Each number is 500 + 50 x the weight over the matrix's rms, rounded and kept within 0 to 999. Layers, rows and columns count from 0. Numbers have three digits each.

# layer 3 MLP up, 1728x640, rms 0.0548, rows 282-308, columns 0-79
387492598542494498537493494525478505513575456461465474582521463423535473517549550479568486505534565459583490555449548539453402484512541548496492429508510492435401421517554483540471490498467582473441434460523499397482442532646598459514587452
501478534501556498447472452477442533419438605485500447455465540474548582406561506535553567508447473563466501499506539526628499421545511490419599531554498501489625473529504473543542450533440536483496564500476523406496529508549484459570426484
589427491473438451475434505425548504465540515592400483524518558486504508448513506547504451494494492433443491497563450440410526444541514516614445603568495596435543499417388453503493543531514484487466473578624473459440465546518484503542519487
461514532482505475505443491498548536488463519545478460451562558508552462456543555425504518493480515552493518542427479493583456555544565509508463513469458522488507531669497493534569505517551504457551501450454491566502502526522439501537486525
486471455410511518432507389365445420450465523488523540508517506569410557515510494540464470508613402628514493419526498536420572364511484525504572483516412503519461505511537530453520477573566560493433538557548532588534402512473483435515512598
611483476431580431488425469478541509530407441592388507465526531539504531546606544533545589518490502430456499553430470545528471416465461505552471484528457468445439470566558580496418502491511570509519460507447484521521568478545460407557526467
478508531441477396452518410506493490615550465474472467456547535520595512622585466518491446496514380428489512519473570558603436545539422467546598477513486489492523466500567496493510506515558424531489559515481485468582581514498508504506512535
542477401539450483449482491428550591413484521532521481474550483469508447452438512495464486516679461444619470443557543459535502532581519482418460463437527464533511565501474514466537477466502475603492401511565515431418495506452491468510449438
500515543421510500565429475489538564538481463534475432480448483479476524468514527572466484470514460509486496472606560471529559483437510557517421512546578457450437504505487530412502505422472453490434500418531647544472507495458469421495565472
480432483406516415504544420486495545535544468541541492492579435521415483464486479513469500503415524585407413525499536532446560508502480493430502530516525537534446539433478423521475414476528400528471630450523438494418390520479467547460593469
532590490440421537472504498494476503519529479581451470524604581523481534517611473546461439576531539462480461523509464527634510479484416477480545532533425519477525457531514444531480532465524491561504501438461575500495485528482502603406513512
522464540495479493437520432442416474530614521428538490517434538519534539445595489507494472575555535423414534501555454505555477545475512493498592527473474427489534480447441509614521505496552574468498511454468458437541577512514501504544551486
398506521472538444490524500542511530470447447434501506426516530542530472512486569495435559536527527613486475525480451443482513461567557468414478546460435529499546503504470465563486471568437488444609489433514470498478541484514488435521476476
447477457527655477484514524503424504497475554478549482601574561486428447561533615447448408475449492457435625528522429517545543508537419505569450502425507524562445505453439417561530554484498475570650497557489559516512527516528555467505544479
468479493532458427541572539487442604448471516540519442464568494450496501532523577531527483458493522506553418493550540446519457514564553498547367464591487479525439527485521509498484451489516568480544519433473476477487373500492479514503504602
414527452491515453447515503534538455453473427483470542534505463475583534480572502512417506445533497478479489478551513511462452489502565454436523500512540438415549417390529634534517513473541499548572540506563476458438430486505439473529566473
493429434523537458554447553616499423519464437456415408460462453534592478488518484499534488428475416455457550517580551560638559470488538505468516510543495491487547528505553506468473515506458470507572448490447485523466447489385536475434541472
496534516567449570522545481503560474483496475413439472531491451456577581614520478521539507433451529522543429487561548501474496531522547489483454501573511436536464470484465462504524490512551399448487560567626471477447492514519534414522496505
443457453443510549503579514481428535440493577483536432565629480469410612472411464471582509528558505506481480416474423578450558446547555504506576436587654528466523535537551434490563502509496487496544527481593386411560450522515439530440480455
520511533545437533555429402483600478405465581498566522522488568504469465480452584452479497435517485406504501496504545394516578436544436404505569431487489510541509469514530501432512519578569410433482507459499477486518473494575469505527357495
463402523564550462401514489499473467494506444503475492566429457496507400465494432422416483486531454473464475527563506517524477398553481558446473560413470546483431538567427479514481524446594554538491552605501559439453523518561509579453474424
436464446520434484486526589445540512459495462445490401490529526456474540461410479478392478537446468546475511508427501513494477551497539477513486509426479459463480418563546458531461452457527528551446509557491474520419466587501374435509448454
500464447452489467517464513441495514570499473502518564478444418461490503487482435467560504471451423437547531441515391426520507511426463516374513509478513592457562585541440516518462477380458432489410455482472411614501443465473547572418529451
516538404525452437493440508491526454504553555464520474440461455459597486449553455532440519528422500560540471402465546459634494497528582605448479562399510513560579492494487559487552496580505408517447536411462524460451458436502474432551470395
592476509464515482473390487508420496535542450559552526540456459385537495467462507435560565449529510416545474472487466474512555436338544419444449473405490564572488507464516483424555463474523499504519499435455483488581528511529511497610428550
463531434436515469589493480428517461496455501530525436481567387478522528494519475351492502418391481524476468400579525469529531610483501530425527538630490392548561512478417481441638453490470530467392440524475552464460482545481472504581639406
555545521495567434483481561515561476497469489509577466591400507468547655524470452519478456517400495552523576528573506558522492594480533513596486553435453524513529461561447552624472502475534551461520556459560491495412543458549575467407472342
# layer 3 MLP down (transposed), 1728x640, rms 0.0545, rows 282-308, columns 0-79
469523435459553507520481457500544496550570486580482556488502572506474503461527526491503450456564462491452538412440537562535527566453607464522567467439521513525425556512505525536495543561569461515563489538452500446515548474604511489526504540
534449427553500408573524491498490532433486548476441512535527454528439509484421505511444577511448476538485486576431517462498438556534461509429510503637515528508508541500492476484447549474526454486576546535582512482376479615404467447506424558
502416470509440514383501512464531490612479518529487440546491534555471596438417489478484453486487442493485522400545447516538544550479525479461587471591473566519560546514488535481537529414509473612511486463504492501438457523471486528509500508
496546445533465488474525475405434439614493456426457553475461479483491376450423427473516483557496557469495463526526495397519529497455512575456625465604529499476468533546513555348471464426455561517519410540396465485476532488462456540537440425
517481469490452454567547497441396466523430468452473478433608509447449566487514552545522485439538518551424581469543407450531521513478451544497522457560523481488474549430470551485479505536522465511552474506524445511517532426450556605532531443
515437530503508529514503439564466541476619438531488515440509451453488539449504504480447414495559527439507520535448522543556496539499502491522512475521514462674543475471453525581541489542470483594443513572513546475500540531427531485483341461
511546420439586508549385544483441492468453490558547454419447545515458448484545575530516534470504471428524572435432580488453605556510491460558499472359663478520433508469523541509445497457511526534536541512452457485417444607527445503397475502
529646350498595469492494413499538536528485535466445415546499549522559564521463400601514561516489443486525591491546403477570455527529550514512487376593467491428523467467502504445513526512510479467503495425507504470429513548587510503534475540
431454474590452456493547482478419480513494502571522432475488514416448497415529542483557557551470412457554513460510545450534571481394568515549481544440560455566440482549605536549558507342481466462502525447565526431553530495419538475468471496
515579506623515477498545509505424526496644515437488508496479439518472458512447537509502533530517533536460594502458537514444589549415478506564533522437417449498506570561524515449563562391501561501575538441514532433630521456532457538440589538
484451561491448498577461530570542528552531435606392516491470533418464571491560575512444465546510416461530394567489544482484413454540513454526508527506558481499540400500419521551445521536526483495558551534514400528518464526503532660487508490
491516551518466382522497516561536494541527493553423489474565455438457530532507513530511569507478559478540532547490499366370416476466570547502467460489466491500487491552512499458546533521512567443459540450504400563517497409472487458515497525
468475548474496482442508538553502547483532415465477563464484556541462519475493566532506530561522393558558534592387559450557516474469522515495528457444491517413525503519413393484464507552515458461557603598556550588458571505444507499523510548
592549517492529495493426584437447551493537516513513491471494495515516459559357514483491426531404387415482589497445576485551538561506456544415495590529464534478544530508495532545478476443524528595532473410546516469517403451406491470458548527
550500478555418485584451476418496566518547588500495472535503446553548520514422545491511433474541528618393557575512508564486527472527482527564543497476415527503460476422524535530476489490452509475522442476533450493543454415381433402528488511
543408516447586499505571556552505469488534444518499605513507518520458495429526552438451451477530416528460432501487530500513516458535562487524526553474504594507583452457523518488534470537463550547437567458484462539546464490460415469582515514
543612440571481476460481546385423506472501496493534513494423584490444505443569526550485539482465484451495490513366654484481648404503473496488551416505465449520521480444440440545531541444460615499565514452466443574514564426504483443446489486
388540591536508502500513445470512488514534521424503584501449475514517424443514521513571519508504505465478558628426477473494448543471550412444508466545506511544415530428631496500521510513506523486477451470488533413569520421487550495417408472
470469551562567511377520553528438449537479486494606487542577417405418571373489569512481557521489609388528545469471545503538547496422517511434466477492486489408546557386561481495535535536479493465445466553495441452587520580566446495494491478
407566466502451473475435488583601477492512460538512554503444482487610499455608497473510545499481412524440522495445439559459600557463465423477550557522508494551526473499495460507450512511503519452546515597551453544473507561463488506533516479
514489514561528456525518438501532479526505415579480510533485503525469455446550532575506520509415514530447549564554545564514354478472457565419461448418519497585466493499457539472468525475553512549470539475546569505494533589580559520425526489
506539472540514501433465496414472480537508404507563482499435560440531386451490446553414460509473539419526543549480469457502339557565476432512600504531491496515468447476474526571496492571522485427522437492494546514497488450480556439456453418
564451523431476564511385525470501528501577482504599495557388411549534481455588485537485506517494508445514488471503500497466504508551499566469568432582460481556437507460560541521505473602510505403498427566564452578531459507513442525497497487
602593539455658468433481439497472555524532422535454500506473528473471459442541583522519401476387508486495539508506445389536467468403379494444475511535592496583466505528465361485542467558459429424465526505505528503468459529475531573501525362
527469479519559573461474443545487494456498470482388561520566535573469526535478435535519551518492503534455556458512503525448585569475516584535455488453481430451567550514472551543459524494505496490520400555560560539459508427500542408441457568
497526434577488450477501427488529565532577548352524553460545485510478504507458500422547529518533522476504512543480455436497513590491559569599588547461546540507516619512538369548371396496461520440599528538563458472509460486493442518489446647
525570470481497543438452440554527476524537475502502533442522558542495533512455389451539494501408477400513475568423554440473491654497443585443493504579455485490457414459501599370469486421480457529399437509462441553514503440490443492461484564
# layer 3 MLP gate, 1728x640, rms 0.0549, rows 283-309, columns 0-79
515475422433496487471567440496438447432449519505497470510482541495472437564471527457469504375516454574473404530491584535595442510517581450589521551567444442507525498461444532579574535473545479546523551444481552515502531554494521458562468524
515514524451433464472564537466421479479551444557400408529481459513489422574522584569483539539451534540518459479489499465546439545559550495421530607457577564455565510484465503541509511567504503510532538386536526473500453483512492521523444486
493451553505518536576499497503488442380410588584448414555502553508500467515383505483431506465480416517409394639472522485473524470520411527556500508487452535435485497498535473501518478442474587464516575507452520554466572493538463553537454509
551484593524563425447520480418525514502537455506469570527541534427530576403494468471503526468454490503503440476457471478526558507405461533472461540433487489566618570550588545441493459538603420449611432442563400463553521455506581448487610478
560457508482487535554482604472487517517527485533479537548473463491517437423470568394562577538541446483559421521554535513489480702487424578490482512478517496493453472627586537554527482565399491567513365517499479557468483528417419430531490416
569544469440495507509426493461539545515519471453570569521491428508570540518485436548505576565533456499457508469470517453473593500519543526503500502497507513491522443487453512455519454481507440540490493520546494549511506465587510432474546389
562600526597515426547469540492527527505435462534515380506565539535521433490463497538462495462524402585559472478470389614568435448502586482508608468581641473451592573480462493519505561526506472625552592452557491462524496444455521506492496468
535519452442485460511507518575540478437504539468477542468412571615453509515542515474480485489501576473441599575458570445465463477470473441511609502385519474518484517439514374538518538431516552466500536605535488509378503570438555510566528561
570555580575519584491455591423462513449472521415517405639459500465439469475542512581521441517484550499528479487543556500572541448420413484636456394495431503402599540511547492517451528488568519404390513480491422494531495436490499425514389459
450530513549470510494561530440505413395500498588414489538474511506546519588493530498496553482580562469530528422597498550428476477488561547502482375517444538570515491559467428495542446432528373497486435546457587442541472442565526492559487522
484569398506469557468563444496578512490492530463450557380451479399473593502550521518508505602514481450499521334563591500593491498471552530563435585468513487518522518515484478532464461444557422478590529539525475529490418499561512428470625373
556556566522506516496441477407511439515461502562511563480459497517635527471518633462534504520539529505482652548399434576487428509546490491452525569476540566505521573497529505520530493476494488499512551460491477496515437581496542480542526510
488551437548411481629433498482525554520515472501438483476418448525557495523549527620578500581502472526470493440478614471519466466532560517550515489569465499408408559605544501485443517500507523441528500508504517408492464559497402491421521478
488522476547422536574609538531517567487535498514456550574531510525553416487521526416517454448484532487436480548624522474504505560510511509518422436477442555456540534416579521543424475516499570508536465480479558464497597550507474450590499591
544522464475387509513451503437539539450455567502456563497531458449533467574442481479604457465524539561520511567447548570487500569497557634493542624476464496552489488521558456457522398508501512624512524535487597454510472461426422528492530541
522488438530545480398517571470428457505501542628533521504550520457464506471519502619512549496496547538473579586491567566448425567543432548582475543456484481387547427574478527485529492461671530490483542532457503473427563561548466437588535489
515502528480430492480539578530555561409461510564452550488536448527490493428489490474518524496515569560568502590546484632532545507479514438520562563401548471492480425474536534496526494516544413523488580535485536486540574422488512473461549542
523462536375446522536491443592617483418436481492412489483509453513495486468516497440475462491506510494475550404548454527495461540392566469481512485485530388479371479447431475435481546434432429424465584519575474509500516451473443489474515468
457503388425383513452406437502492496472492494486453498538493492491522503556527495489477487514420451353477569476452528567493472525426509432481537571537540571526558545582502415541528497492532486436574501510494435470491464455452534543530464603
505508469446509442503454626501467455540552562583547481539492492466541609464491440540588510497507449448527507498466487419499494425525527549425488520541557509508470521484483555441531516610441472510543430425438484502518506397417430466546538571
467435458471420431557532484443511477459581492525456615478529492390472547480557430499484555560518523499485408459515547433389469516422483595527531509453394551525488508505418606566453484472472498502446522483525497436527551510480494550491534453
501520508477520533542568599461446558600570496504447542417547477547519503539494456519557503416467460393542464519555566420505471568447446557461421467407527472502414536528383465404495562505479564530499439543469461486454473407502498519494553504
475459535522617396492459531570486524507575500555410445473412474488601435487564442412437452513500473517418528526540495549542542412451523583567461452381582514444596515426464545515536496524496500477533543442496384517494345481528469520430474486
563561526475506565508502540537510553492523465501564484428563478532554522457497548429545504491487512573503525531424429586483490492452511456439475519457491553491448414494523503423543417525509580541508532449427492521497545472406499568523574485
444506520545570424476454517498389511490519404566514478535473551518459534477487453355554440539555501567585508524432572444564580445503524561478458507513501499395446617535512587484434502409386545660493432540591450483503527464495567549446471459
460471436455446545540454549467484434513563530508419428478550584531489581478570550487487499509402526541525504434511474461519482446464496467561527460430435573490517479565448449514423464570475525454524378539476560467557459472422524538457488525
508488504555464516491555479503476560535392586495486552446511480526547522482610460460486406530527531510451493457520542459559478481485501492501465530513545627516474478456518540469430496482412411559467526486448531531573434518487464520532593496